Weights of a small GPT-style language model, trained from scratch on English Wikipedia.
Size: 8 layers, width 128, 4 heads of 32 (2 for keys and values), MLP 320 SwiGLU, vocabulary 1024, 1.64M parameters.
Architecture: RMSNorm before each block, untied embeddings.
Each number is 128 + 24 x the weight over the matrix's rms, rounded and kept within 0 to 255. Layers, rows and columns count from 0.

# layer 2 MLP down (transposed), 320x128, rms 0.0719, rows 67-133, columns 64-95
[[144 130 161 176 130  96 127  89 115 173 163 137 148 107 146 155 123 106 180 104 197 119  85 110 101 142  23 135 176 103 140 129]
 [140 142 158 119 163 124 143 140 105 127 113 159  87 107 139 126 153 130 149 119 150 153 118 130 175 154 150 129 132 103  99 145]
 [ 98  90 135 131  97 109 125 137 118 113 126 165 128 109 108 140  88  98 131 220 115 118 107  88 150 153  72 139 135 128 172  81]
 [ 90 128 124 110 103 115 114 103 122 130 125 109 139 102 131 106 127 132 100 117 125 120 150 140 118 123  92 134 132 139 131 141]
 [123 138 166 132 116 123 151 149 139 152 137 152 128  86  81 138 118 113 107 160 112 148 147 100 132 151 122 134 132 158 142  92]
 [121 103 154 112 198  85 118 126 132 132 133 108 132 142 144 137 109 138 169 145 155 134 135 135 127 155 163 105 101 177 143 147]
 [126 183 147 122 106 146 133 133 134 130 136 141 109 117 104  95 144  89 105 144 167 121 161 127 119 131 157 150 131 113 168 120]
 [164 143 124  90 127 122 146 100 122 143 133 111 119 147 172 132 142 127  84 128 132 116 115 120 150 149  78 123 158 123 164 112]
 [160 125 120 150 134 147 146 137 131 119 136 157 139 142  85 149  79 176 178 173 141 123 109 152 123 132 125 112 125 152 108 129]
 [102  97 128 124 122 153 159 154 149  97 124 128 143 134  99 104 112  97 135 145 153 127 206 110 134 124 215  94 131 142 148 129]
 [168 116 164 102 106 104 131 119  97 115 105 146 127 138 142  79 145 127 106 153 157 131 143 140  89 117 121 139 116  99 129 134]
 [165 111  66 139 148 134 101 121 129 147  97 123 131 127  91 130  79 139 157 139 100 136 125 130  98 106 136 148 136 104 147 132]
 [142  98 121  82 136 125 161 152 174 173  95 124 175 147  87  98 135 104 182 115 202 125  91 102 112 117 157 136 129 133 133 116]
 [133 107 141 109 162 118 127 144 151 130 125  91 134 132 138 130 145 129 148 104 122 132 124 120 167 182  60 111 139 113 150 132]
 [139  90 136 140  87 161 134 129 122 159 119 136 180 121 134 106  79 113 111  91 134  79  97 134  99 108  94 118 148 112 113 134]
 [125 111 160 130 172 186 109  99 163 102 150  89 133  79 127 125  96 119  92 146 168 121 117  93 153 118 143 168 127 127 136 124]
 [152  84 106  82 118 110 131 144 110 164 112 115 125 154 141 159 161 121 149 141 156 107 107 134 147 101 124 127  90 135 125 157]
 [ 52  96 116 150 109 169 147 136  94 113 137 136 106 150 118 136 118 134 189 105 131 124 169 153 171 168 176 105 147 115 179 113]
 [135 140 117 139 134 125 165 157 134 124 122 106 133 106 137 122 137  92 103  91 176 131 116 123 146 105 236 146 135 178 152 113]
 [197 134  94 169 119 148 154 173 109 110 150 109 147 127 129 156  97 123 127 138 156 124 110 115  99 116 167 144 145 110 139  85]
 [125 143 144 138 115 144 158 122 102  90 140 102 141 112 102 118 155  89 122 134 120 122 138 132 141 160 168 155 119 114 131  91]
 [131 135  69 150 117 148 107 129 148  86 141 147 168 132  87 125 163 130  77 123 127 125 133 152 134 111 110 140 155 141 133 134]
 [128 141 149 115 130  95 145 136 146 151 132 147 105 128 128 111 117 100 105 157 151 125  90 120 146 131  87  97 128 154 149 124]
 [140 108 116 137 137 154 121 111 100 123 123 147 110 125 180 154 132  88 117  64 164 131 147 121 105 127 191 115 105 188 122 127]
 [133 100 108 147 122 107 136 129 104 108 156 170 121 105  86 137 158 154 115 101 128 164 122 150 151 136 106 137 140 102 116 121]
 [160 134 103 147 134 125  98 120 117 111 129  93  81  73 139  92 149 102 110 125 122 116 135 135 112 150 109 119 146  99 115 138]
 [119 109 171 121 141 158 133 106 127 106 167 116 121 134  98 129 143 117 110 147 110 111 158 156 128  82 125 122  82 173 136 159]
 [171 115 129 117 142 148 117 120 120 143 135 135 143 164 116 157 120 104 168 128 111 127 103 114 156 148 179 123 133 134 189  97]
 [ 96 137 176 169 112 105  77 119 156 113 137 170  94 142 113 138 107 153 123 122 128 176 160 132 135 169 220 114 103 143 125 110]
 [102 124 178 142 114 154 161 137 138  92 136 105 143 135  90 122  96 122 156 143 103 117 126  75 115 128  61 118  92 178 157 121]
 [143 146 151 162 143  95  97 114 125  96 144 137 135 132 103 100 146 178 143 150 114 130 146 123 142 167 105  97 144 122 155 138]
 [128 161 111 114 135 159 114  85 137 132 127  92 125 106 113 112 110  68 125 156  87 108  86 119 108 103  62 152 138  99 136 128]
 [130 141 139 128 104 104 170 122  75 101 136 125 135 134 137  95 149 176 144 154 104 161 133 136 143  76 140 134 139 121 180 175]
 [125 164 142 132 117  89 112 108 126 178 132 131  84 114 116  96 106 136 110 104 123 124 138 146 136  88  77 126 131  74 133 125]
 [131  84 135 155 123 131 170 126 133  69 152 148 141 147 106 135 106 145 104 146 119 141 120 117 179 166  80 125 141  93 111  68]
 [154 151 141 125 136 114  86 118 112 139 121 128 151 126 130 118 130 133 140 111 133  77 115 132 146 104  80 103 111 118 131 102]
 [113 121 126 144 131 120  98 125 154 105  84 107 104 114 124 159 112 127 137 135 127 144 118 124 143 103  81  94 151 168 120 128]
 [138 164 111 159 154 116 139 140 119 138 127 147 140 134 113 107 124 153 100 134 128 123 118 124 137 126 140 148 107 104 115 129]
 [142 122 101 155 127  97 164 123 156 144 144 145 161 152 125 128 131 132 122 140 102 147 135 140 159 103  65 168 134 149 115 131]
 [162 103 107 132 140 141 115 139 117 125 130 104 138 136 125 123 154 135 141 110 119 131 136 139 118 138 253 123 107 165 151 150]
 [169 119  92 111 150 128 129 141  86 142 152  96  85 114 124 104  98 155 140 137 149 150 145 103 145 156 182 139 144 109 154 109]
 [129 148 144 110 143 134 130 146 118 130 145  89 144 136 115 111 120 117 108 114 142 121  65  91 116 177  60 131 114 144 137 161]
 [158 173 132 126 143 134 141 135 163 172  96 117 119 132 154  89 121 158 118  98 154 110 126 156 116 152  58 128 111 153  90 164]
 [123 151 140 140 125 146 135 135  54 116 154 123 157 115 111 146 165 153 123 130 127 129 151 112 125  96  61 142 140 140 166 117]
 [136 136  73 135 101 115 125 101 153 160 129 121 145 146 144 118 161 119 112  96 171 143 132 119 106 108 141 107 139 109  78  88]
 [126 134 135  76 147 112 140  97 172 127 136 107 140  61 142 167 156 125  74 139 118 162  98 140 119 154  85 112  75 147 132 139]
 [132 132 149  89 159 149  98 145 133 122 144 113 126 125  84  98 107 150 158  89 147 142 127 123 125 126 172 141 128 146 120 133]
 [ 94 175 121 127 127 137 112 114 148 143 132 129 147  94 118 138 114 145 105 122 144 113 124  82 144 127 178  99 151 149 127  96]
 [ 93 136 156 128 137 139 141 109 183 123 149 111 167 117 126 114 109  86  98 114 106 102 127 139 114 101 150  94 100 118  53 119]
 [173  79 124 136 160  99 146 124 177 157 119  86 117 107 118 119 132 131 141 115 104  89 127 133 151 102 185 127  89  74 138 129]
 [126  84 108 124  83  96 105 146 134  96 154 124 119 172 132 168 117 133 101 166 155 124 147  95 132 120 122 123 124 135 151 143]
 [146 167 139 173 102  93  99 140  97 160  93 124 138  91 111 147 123 111 145 133  91  92 135 135 148 135 118  99 129 114 115  93]
 [126 115 139 102 133 137 140 164 123 107 132 178 144 155 151  92  95 136 153 109 176 136 138 176 164 166 125 141 155 128 111 161]
 [139  83  84 138 162 118 106  97  95  94 150 151 103 114 120 123 148 122 134 135 164  84  89 115 118 106 162 159 128 134 112 123]
 [147 132  99 110 148 114 114 110 153 109 149 143 120 144 115 120 149 150 138  94 141 133 128 184 131 156 118 126 101 129 142 110]
 [162 139  80  98 100  94 107 166 129 112  90  75 125 145 121 108 150 146 118 108 142 100 109 142 102 164 124 123 152 131  75 138]
 [138 133 162 120 151 149 166 123 117 118 100 131 112 147 142 117 131 111 129 157 131 136  95 131 139 160  84 121 105 181  97 142]
 [113 125 134 138 158 128 136 110 133 108 161  92  93  96 135 162 150 132 146 119 152 113 139  78 130 133 134 125 111 103 162 151]
 [123 158 139 154 148 105 153 124 107 135 122 151 128 132 166 120 156 142 142 112 126  95 158 139  78 114 123 127 119 112 153 113]
 [129 129 128  93  86 157 130 110 148 126 150 122 117 147 125 148 147 131 151 125 121  93 140 131 143 118 185 159 155 110 172 136]
 [113 119 104 126 136 118 130 149  82  89 124 142  73 155 113  97 104 130 126 137 132 127 127 105 146 129  64 127 129 139 130 116]
 [157 133  92 130 124  97 129 137 138 105 165 120 106 145 100 131 122 178  95 129 139 136 113 119 126 110 131 112 161 155 153 128]
 [ 96 119  78 150 137 133 137 143 105 181 103 138 114 145 134 117 116 118 103 154 117  97 125 133  89 110 155 163 105 102  89 137]
 [123 113 130 162 104 129 133 117 103  91 122 161  76 132 165 141 191 125 118 162 154 126 151 173  95 120 130  77 139 126 129 123]
 [147 154 114 108 136  97 127 129 182 118 117 137 140 142 101 127 115 139 116 118 147 116 178  89 165 123 208 166 107  99 109 150]
 [132 127 151 161  91 112  88 151 145 178 145 138 117 147 137 148 131 117 136 164 132 152  82  92 150  95  69 117 136 106 109 124]
 [107 136 113 118 133  98 104 121 107 114 143 147 161 115 109  83 128 125  99 128 115 133 178 131 158 102 117 141 125 111 102 138]]
# layer 2 MLP gate, 320x128, rms 0.0771, rows 68-134, columns 64-95
[[ 87 133 130 141 113 113 125 140 142 136 132 116 169 102 102 120 137 141 118 127 156 155 133 113 116 152 101 128 151 169 154 135]
 [158 140 174 153 131 135  84 198 118 115 134 156  67 126 130 111  98 144 162  79 109 150 128 143 168 106 119  89 154 147 140 161]
 [148 156 148 129 116 125 113 155 124 123 105 129 124 143 139 153 149 127 122 110 128 118  88 131 140 123 115 126 131 163 135 113]
 [124 130  94 132 114 149 132 157 137 147 164 117 104 112  99  86 167 125 117 150 116 124  99 142 133 115  98  70 104 112  97 153]
 [129 128 128 131 119 109 134 110 131 117 118 153 125 171 122 127  91 154 160 134 109 104 103 101 150 121 119  92  97 139 101 136]
 [156 107  93  94 126 102 143 106 140 148 121 140 100 144 121 136 146  70 101  99 153  96 115 124 157 143  90 153 121 116 185 100]
 [124 148 149 122 104 136  90 175 159 105 142 159  96  97 136 129 121 146 123 113 115 128 130 154 127 135 137 103  95 113 111 130]
 [137  76 147 125 112 129 126 164 133 128 120 128 139 124 108 125 144  94 128  85 125  99 143 134 109  96  99 135 112 112 138 132]
 [ 70  97 113 142 108 108 132 154  82 116 100 150 117  84 138 105 131 140 119 143 106 122 152 128 127 136 134 121 160 185 143 119]
 [160 136 170 119 148 130 118 120 113 140 131  92 110 129 163  90 144 127 117 185 158 135  74 156 127  84 127 145 145 149 133 141]
 [110 143 104 118  71 153 161 142 106 108 123 152 152 117 145 119 128 140  72 133 156 113 126 131 154 150 142 112 126 141 135 102]
 [137 137 161 106 120 138 130 124  58 112  94 104 116 132 137 118 124 130 121  81 157 115 102 116 133 122 112 179 162 160 131 162]
 [162 124  98 118 126 116 146 165 125 144  67 138 144 109 131 125 135 123  97 172 128 146 134 101 104 129 106 126 101 109 117 125]
 [148 166 145 164 165 109 147  92 155 103 136 135  96 142 134 135 135 190 143 122 163 106 125 117 100 133 130 164 154 131 113 104]
 [145 133 155 126 161  90  83 161 132 125 122 158 121 126 138 134 136 124 107  92  97  91 137 116 108 112 128 123 104 106 140  99]
 [142 151 155 118 159  94  70 147 141 147 114 123 120 107 163 103 132 138 156 157 141 131 114 124 150 106 133 140 128 109 134 175]
 [120 126 183 112 119 158 162 116 100 123 154 125 125 125 134 102 142 112 134 202 144 113 168 139 110  91 112  89  92 126 123 142]
 [127 103  90  99  97 155 147 105 122 138 114 121 136  98 146 106 186  87  73 100 192 138 156 130 131 175  61 175 138 145 139  83]
 [144 173 124  88 120 161 145 142  82 117 154 150 141 142 148 128 150 111  91 121 144 105 170 133 156 133  68 130 103 105 143  91]
 [114 138 134 132  77 125  95 201 150 141 159 108  88 100  93 162 142 152 111 140 142 108 104  96 120 143  84 119 115 156 161  79]
 [146 138 132 115 105 121 151  72 139 136 130 127 134 170 129 104 150 121 183 118 131 100  95 141 173 150 125 128 127  95 132 134]
 [ 96 114 146 163 134 128 126 138 187 154 138 113 110 122 129 105 150 152  95 126 140 132 114  91 122 155  57 115 142 112 146 139]
 [ 93 121 132 153 112 130 116 124 143 135 111 115 129 127 143  98 124 112 127  79 114 103 144 146 130  83 136 142 132 104 108 129]
 [121 134 137 126 129  99  93 144 148 113  92 129 109 125 147 137 114 143  86 138 181 141  72  88 132 155 141 141 166 151 170 120]
 [157 139 116  91 172 122 132 175  91 116 168 156 139 120 126 125 121 138 121 132 107 103 135 121  91 146 119 121 134 117 113 145]
 [145  89 171 121 120 121  95 116  99 127 141 110 118 115 104 111  93 103 138 162 125 117 128 141 123 107 139 131 104 143 115 164]
 [173 149 133 105 145 123 147  82 162 114 147 143 155 191 123 148 130 171 122 138 106 125 146 121 163 109 135  90 130  90  82 145]
 [111 116 123 147 152  78 142  84 116 150 128 108 130 123 125 124 126 106 145 144 157 144 111 125 149 111 121 171 148 184 125 124]
 [119 141 110  97  97  91 123 115 132 128 127  80 142  99 113 118 105 112 142 104  81  92 125 132 107 140 111 117 104 147 126 128]
 [106  80 162 117 116 128  77 121  77 111 129 120 134 124 129 123 146 137 177 112 137 104 111 200  88 126 110 147 129 120 147 151]
 [119 119 149 142 111 101 145 145 105 110 120 162  84 124 163  94  93 152 120 121 122 110  82 114 125 141 111 143 154 103 115 155]
 [136  89 126 108 162 144 108  93 127 148 113 129 121 118 108 143 112 124 109 132  93  83 164 106 131 119 142 142 136 151 124 102]
 [130 139 124 114  84 127 130 134  96 133 131 122  86 132 131 117 118 120 112  75 120 139  92 144 145 139 118 123 118  81 101 144]
 [103 102  94 116 134 100 126 178 142 113 119 127 110 169  92 129 137 133 137 112  86 131 131 173 150  97 150 138 143 123 106 110]
 [116 149 144 168  93 113 137 122 146 132 146 144 143 174 132 149 120 171 104 100 132 124 145 117 154 131 137 128 136 128 116 177]
 [107 118  95 137 144 106 126  97 137 119 102 120  85 111 112 122 101 107 140 124 113 126 171 114 108  98 134 100 149 156 111 109]
 [163 108 121  98 130 155 169 117  84 123 109 134 163 184  63 138 150  86 141 160 159 103 123 118 125 121 139 139 133 108 127 142]
 [137 118 137 117 126 111 100 113 124 108 106 107 119 157 109 143 132 149  90 172 156 128 131 150 128 145  89  98 145 124 173 151]
 [ 82 135 144 146 144 112 145 124 116 129 171 140 136 117 109 121  85  97  96 131 137 135  91 123 144 133  69 133 145 110  99 113]
 [158 122 139 139 110 114 117 155 124 145 132  87 135  88 113 134 143 175 131 141  84  94 132 111 144  56 144 133 104 176 120 101]
 [ 99 145 141 167 138 164  93 166 140 142 117 149 134 160 154 119 127 112 134 122 143 154 129 151 139 112 149 146 162 125 127 102]
 [131 115 159 144 100 121 108 133 111 124 153 172 146 135 150 142 129 152 109 155 122 179  89 111 140 126 146 119 158 129 180  88]
 [142 121 140 113 107 140  47 127 198 101 131 113 165 150 125 152 154 135 122 182 108 122 123 128  91 144 124 123  95 141 154 104]
 [118 166 136 113 134  97 132 104 147 140 130 139  66 127 108 113 122 135 140  82 149 111  74 141 154 150 110 114 123 121 148 122]
 [121 117 160 110 117 150 145 100 105 117  94 111 116 160 130  82 129  98 156 162 119 139  90 135  94 118 178  93 164 121  79 139]
 [133 123  94 106 142 134 145 101 132 182 117 112 136 131 158 108 191  96 168  67 169 153 121 124 191 126 149 113 171  97 134 143]
 [132 100 120 104 114 123  93 117 162 154  94  92 113 152 103 133 115 105 144 153 118 119 134  98 131  96 114 147  87 162 140 117]
 [106 147 137 100 101  88 137 105 123 107 139 143 105 136 108 122 140 153 127 126 119 105 134 161 101 146 108 139 126 139 118 123]
 [134  82  76 115 110 108  97 172  78 132 149 121  85 112  98 135 117 143 128 101 158 102 165 137  98 117 104 118 132  90 126 132]
 [119  74  81 144 158 126 117 119  81 104 114 106 146 103 140 121 153 165 127  63 144 123 163 132 140 112 135 152 151 103 155 122]
 [ 87 137 114 119 121 128 111 156 100 120  84  97 182 158 135 124 150 130 107 145 127 106 121  90 129 152 109 103 112 122  95 130]
 [138 172 163 101 130 117 141 142 105 128 125 158 142 148 154  94 112  84 140 169 131 120 127 151 137 132 123 117 171  83 112 146]
 [122 109 120 154  61 135  83 141 110 141 115 140  87 131 102 132 149 146 139 135  99 151  83 172 125 110 118 131 162 151  85 147]
 [126 120 120 152 150 138 115 127 141 137 132  65 117 119  95 140 122 158 152 149 128 106 105 117 148 125 151  98  91 127 150  80]
 [155 110 118  98 114 115 130 128  70 173  86  84 139 114 143  66 126  76 120 191 131 108 142 161 110 115 132 115 191 145 107 133]
 [135 141 146 137 155  92 111 155  93 127 122 178 116 105 145  77 126 109  83 161 124 123 135 147 103  92 127  94 153 113 104 177]
 [135 139 164 129  87 153 122 132 165 127 135 141 110 152 124 109 121 150 120 142 124 127 114 145 133 109 111  87 121 133 115 128]
 [141 132 131 122 162 126  96 127 156 102 118 121 118 127 140 170 170 127 146 100 157 147 152 146 129  91 112 164 142  85 133  99]
 [123 109 135 144 109 136  92 129 120 118 102 147 110 132 138  83 160 114  77 134 156 133 143 122 127 120 116 133 156 115 108 102]
 [135 124 110 142 122  71 128 134 107 122 147 155 102 131 130 132 108 132 129 126 128 116 100 133 158 136  90 142 153 145 117 101]
 [ 88 145 118 119 128  79  94 122 105 122 139 132 129 140 134 151 103 127  93 106 137 119 130 137  98 114 117 111 152  98  80 121]
 [137 146 104  99 130 128 159 149 140 132 128 115 127 139 130 120  82 101 146 156 155 147 109  94 114 111 100  98 112 129 120 146]
 [ 77 118  77 129 123 124 116 137 112 142 110 143 163  96 135 109 134  93 198 122 151 144 142 120 114 109 112 159 155 145 148 128]
 [181 162 145 130  94 140 146 173 105 118 121 114 111 130 143  87 117 146 125 149 171 139 160 133 140 121 135  96 112 122 106 181]
 [147 127  91 103 126 115 143  94 143 140 128 169  67 137 118 100  85 142  90 120 162 140 110 148 135 154  94 124 147 107 123 130]
 [147 130 122  77 165 110 116 151 131 135 143 109 103 110 162 131  93 124  87  98 175 136 131 118 109 155 132 136 143 123  82 139]
 [132 147 164  98 111 111 128 171 104 146 103 118 130 123 158 109 137 122  87 150 191 123 157 119 152 143 131 148 143 178 155 120]]
# layer 2 MLP up, 320x128, rms 0.0722, rows 68-133, columns 64-95
[[ 83 106 139 168 125 144 130 127 124 176 146 109 141  97 103 136 146 106 139  92 125 142 126 114 146 150 108 143 123 130 103 151]
 [123 137 112 110  76 116 138 138 154 172 141 129 151  71 156 126 122 113  79 128 130 135 102 125  62 163 145 155 129 140 175  62]
 [117 100 107 128 123 105 125  91 145 148 127 117 120 120 122 115 100 125 116 171 135 131 151 111 113 119 110 147 114 104 123 137]
 [167 133 133 153 136 120 161 123 109 118 120 143  81  85 135  97 169 131 148  97 151  96 125 155 116 113 110 168  98 111 142 139]
 [170 131 152 141 115 179 119 100 178 115 125 157 133 168 101 100 124 120 144 119 141 115 168 142 128 155 118 123 124 136  94 130]
 [142 167 112 118 135 107 137 122 131 155 154 124 123  96 130  81 125 124  92 168 104 146 121 112 145 146 142 134 149 102  81 124]
 [127  85 142 117 153 124 159 153 116 155 117 110 128 126 152 135 142 148 107 172 160 132 159 106 109 159 136 159 194 131 168 141]
 [138 135 110 156 150 143 180 133 120 135 146 120 134 157  90 122 124 129 130 133 132 115 124 145 134 132 133 163 105 178 109  85]
 [ 93 112 110 183 118 140 137 156 151 117  69 128 143 130 120 118 166 112 120 160 113  87 158 104 169 143 141 136 146 166 165 128]
 [113 108  73 156  92 147 175 128 125  81 125 174 166 150 105 172 101 118 113 101 110 129 166 107 116 166 121 132 151 104 101 147]
 [168 136 148 158 150 147 128 139 132 108 138 114 152 130 133 157 150 143 124 106 139 102 126 145  94 114 108 167 132 126 138 130]
 [ 81 138 131  77  99 120 141 143 132 149 112  86 110 138 120 125 152 126 138 107 157 114 144 109 136 112 128 106 109 174 131 105]
 [120 111 129  90 134 128 121 137 165  87 164 108 141 150  78 142 127 112 115 138 113 128 118 135 126 138 134 110 114 142 141 119]
 [ 95 107 171  90 121 141  93 150 125 147 137 115 120 122 105 143 153 105 125 138 157  66 135 102 121 155 139 102  97 173 134 115]
 [154 152 170 150 174  73  94 128 120 109 118 124 153 103 136 142 100  92 132 126  94 117 112 101 107 115  95 124 132 136 133 116]
 [110 128  95 107 101 132 163  55 133 116 131 138 146 178 102 129  98 131 111 136 121 129  95 126  85 162  95 115 155 116 118 107]
 [121  93 135 147 123 123 117 173  96 130  48 122 136  54 134  80 147 144 110 168 132 123 133 104 158 116 160 156 121 116 150 118]
 [163 186 110 110 125  98 163  52 145 189 108 167 115 138 154 118 123 158 132 116 143 144 108  98 172 139  88 103 107  82 106 123]
 [108 151 137 110  92 108 146  70 142 141 172 146 147 113 139 182 139 146 146  83 152 180 190 142 105 121 137 163 132 132 138 112]
 [135 131 151 123 111 123 128 149  90 132 170 134 123 104  57 164 120 121 118 166 111 111 151 117 124 131  78 109 119 127 131  88]
 [141 132  96 152 126 110 106 125 128 154 100 127 134 158 101 140 103 136  94 110 114 116 125 112 101 164 149 119 124 140 147  90]
 [168 174 103  93  96 117 132 107 107 125 114 157 153 172 135 146  85 115 148 141 135 150 133 154 153 110 149 115 138 138  99 114]
 [108 104 130 112 126  95 125 139 169 132 139 157  88 135 117 145  95 132 110 140 103 174 156 140  57 133 134  72 101 160 163 140]
 [174 170 139 109 139 164 180 121 142 109 133 126 135 156 114 155 130 120 111 162 123 136 110 145 123 180 172 161  97 175 142 105]
 [154 105 166  89 134 116 100 138 125 153 135 171 119  93 137 119  98  91 114 171 148 125 136 115 103  85 143  77 148 160 109 157]
 [125  94 145 122 120 140 113 148 128 127  99 119 120 137 121 146 164  68 107 130 171 141 153  86 138 105 150 123 153 158 142 100]
 [ 83 139 173 168 140 167 126 109 134 124 134 116 158  96 137 143 159 106 107 150 128  85 113 143 106 142 109 143  90 152 142 128]
 [116  92 134 138 136 120 110 118 110 131 146 134 122 136 160 143 118  94 155 122 160 155 103 149 133 101 137 145 171 134 113 107]
 [163 155 113  82 170 127 144 143 121 136 166 119  91 123 119 133 124 161 134 102 126 159 105 145 160 116 124 142 141 121 142 101]
 [157 137 128 138 147 170 149 117 133 134 149 103 127 127 105 123 114 106  83  80 204 131 149 128 135 180 147 131 165 165 148  83]
 [ 93 139 132 106 104 120 106 154 165 153 148 176 112 122 136 150  92 143 121 137  92 131 184 112 100 142 150 111 132 143 149 137]
 [124 160 130 134 133 116 146 110 152 145 160 109 142 115 142 134 152 104 124 163 104 153 154 146 122  94 154  83 129 142 138  87]
 [130 125 116 102 151 142  81 167 147 157 131 139 124 149 115 140 110 120 149 122 120 129 129 120 139 124 162 134 139 116 108 114]
 [148  73 138 127  83 121 182  86 166 136 133 139 102 114 129 149 193 124 133 162 126 109 125 144  92 171 124 182 103 139 162 115]
 [167 129 108 107 143 144 103 144 114 126  97 121 136 110 120 131 149  65 158 121 124 125 102 141 107 126 123 131 141 146 124 100]
 [128 114 125 139 151 141 158 147 140  91 105 104 147 138 167 113 149  82 155 102 151 106 112 120 136 177 138 146 121 107 133 159]
 [158  84 124 125 139 130 149 124  74 135  97 121 125 164  81 162 148 104 124 149 156 114 104 105 119 107 130 131 135 140 152 131]
 [134 123 133 124 166 179 124 120 182 137  78 104 130 163 137 115 121 108 146 126 106 139 126 105 133 119 142 109 161 138 120  95]
 [ 51 133 133 155 166 116 150  91 113 101 170 130 154 112  94 142  81 101 126 140 158 121 122 124 134 117  97 155 170  72  83 111]
 [138 102 139 154 128 102 132 134 111  60 150  90 139 132 140 130 135 139  70 112 110  93 141 113 161 120 141 146 103 145 152 104]
 [139 123 149 119 124 107 119  83 103 103 135 117 145 150 102 188 121 102 177 146 114 113 154 148 129 112 134 140 139 119 150 125]
 [127 128  94 102 143 143 122 151 128 158  96  88 110 132 126 104 135 103 165 123 139  82 162 169 109 110 100 128 110 132  82 152]
 [127 108 107 133 147  83 152 106 162 154  85 129  99 155 133  97 152 117 119  72 133 103 122 108 185 103 132 162 143 128 111 121]
 [166 113 141  72 136 115 176 142 163 128 124 174 118 149 113 103 153 125 128 120 118 115 191 113  97 139 149 130 140 155 154 153]
 [118 128 122  95 144 139 107 137  82  92 145 100 208 163  97 141 111 120 114 133 158 103 125 104 116 134 129 117 125 114 123 135]
 [173  92  92 124 109 156 164 156  89 146 138 140 102 118 112  54 174 122 123 160 158 139 164  99 117 152 149 108  90 118 109 133]
 [110 101 125 160 140 144  80 143 150 139 119 120 127 161 125  83 156  78 157 134 101 126 144 131 130  97 113 141  87  79 172 133]
 [ 80 118 185 168 132 152 169 145 153 106 182 166 150 160 130  85 126 165 108 141 126 143 109 168  96 146 163 133 102  97 115 113]
 [ 95 115  34  89 112 147 112 126  90  91 166 114 123 126 113 163 107 121 117 126  86 139 104 124 136 137 144 127 154  88 113 147]
 [156 114 112 133 144 135  98 182 134 117 120 128 155 140 141  77  89 157 124 158 125 129 154  95 158 142 109 161 122 125 147 101]
 [118 146 113 123 141 126 117 175 170  88 156 113 144 147 100 105 152 137 149 154 141 133  86 120 125 154 132 154 124 138 157 165]
 [138 128 142 136 130 166 128 144 117 109  81  83 123 129 156 122 151 120 128 133 143 154 135 170 135 146 107 108 106 122 128 134]
 [115  98  99 137  94 136  96 109 106 127  88 113  87 124 105 153 159 109  97 164 117 125  85 177 122 101 124 137 151 138 126 168]
 [152 119 138 140 135 144 142 147 166 145 109 181 142 109 163 127 152 110 124 158 150 135 135 126 120 108 101 114 138  99  90 139]
 [168 126  85 138 132 136 141 123 111 125  80 104 166 149 148 136 149 126  80 139 143 141 126 149 126 153 173 136 160 136 131  96]
 [ 98 114 145  79 105 129 142 117  73 119 120 120 152 150 117 130 126 121 135 135 113 114 107 139 138 134 159 138 142 181 153 104]
 [ 95 117 121 110 144 151 146 118 134 116 129 108 158 130 100 123 118 147 123 108 132  85 125 105 137  96 145  94 124 108 106 159]
 [138 160 147 121 114 116  88 164 127 112 121 149 118  60 117 143  74 151 117 147 107 128 117 127 134 121 113  85 103 126 139 128]
 [126 109 127 141 137 152  94 106 131  91  75 147 115 120 142  96 155 132 121 103 148 123 172  94 116 102 140 157 127 130 112 105]
 [155 154 150 100 143 131 117 135 161 131 119 112 111 134 144 124 153 128 113 144 134 114 130 129  99 125 114 120 101 114 164 156]
 [154 131 133 110  85 142 130 133 121 190 132 118  89 103 115 116 156 126 144 135 141 144 102  95 163 153 120 141 116 175 145 164]
 [162 125 150 154 118 101 117 126 130 189 146 132  82 149 130 156  94 154 114  92 120 142 120  88 122  83 149 125 107 125 142 133]
 [114  87 122 106 150 140 142 127 170 160 110  72 153 133  98 152 104 108 128 126 115 152  86 107 132  96 118 167 115 188 118 121]
 [166 133 125 123  76 128 166 109 150 171 136 104 142 116 161 182 118 113  85 106 170 135 126  87 130 121 147 124  67  96 144 141]
 [ 99 146 184 167 121 122 110 171 141 155 134 113 170 160 150 138 156 117 140 158  92 132 115 107 150 125 122 112 125 135 109 116]
 [134  85 166  65 151  84 125 105 128 131 148 177 121 125 133  97 113 125 132 151 147 124 115 126 137 150 103 129 104  94  70 149]]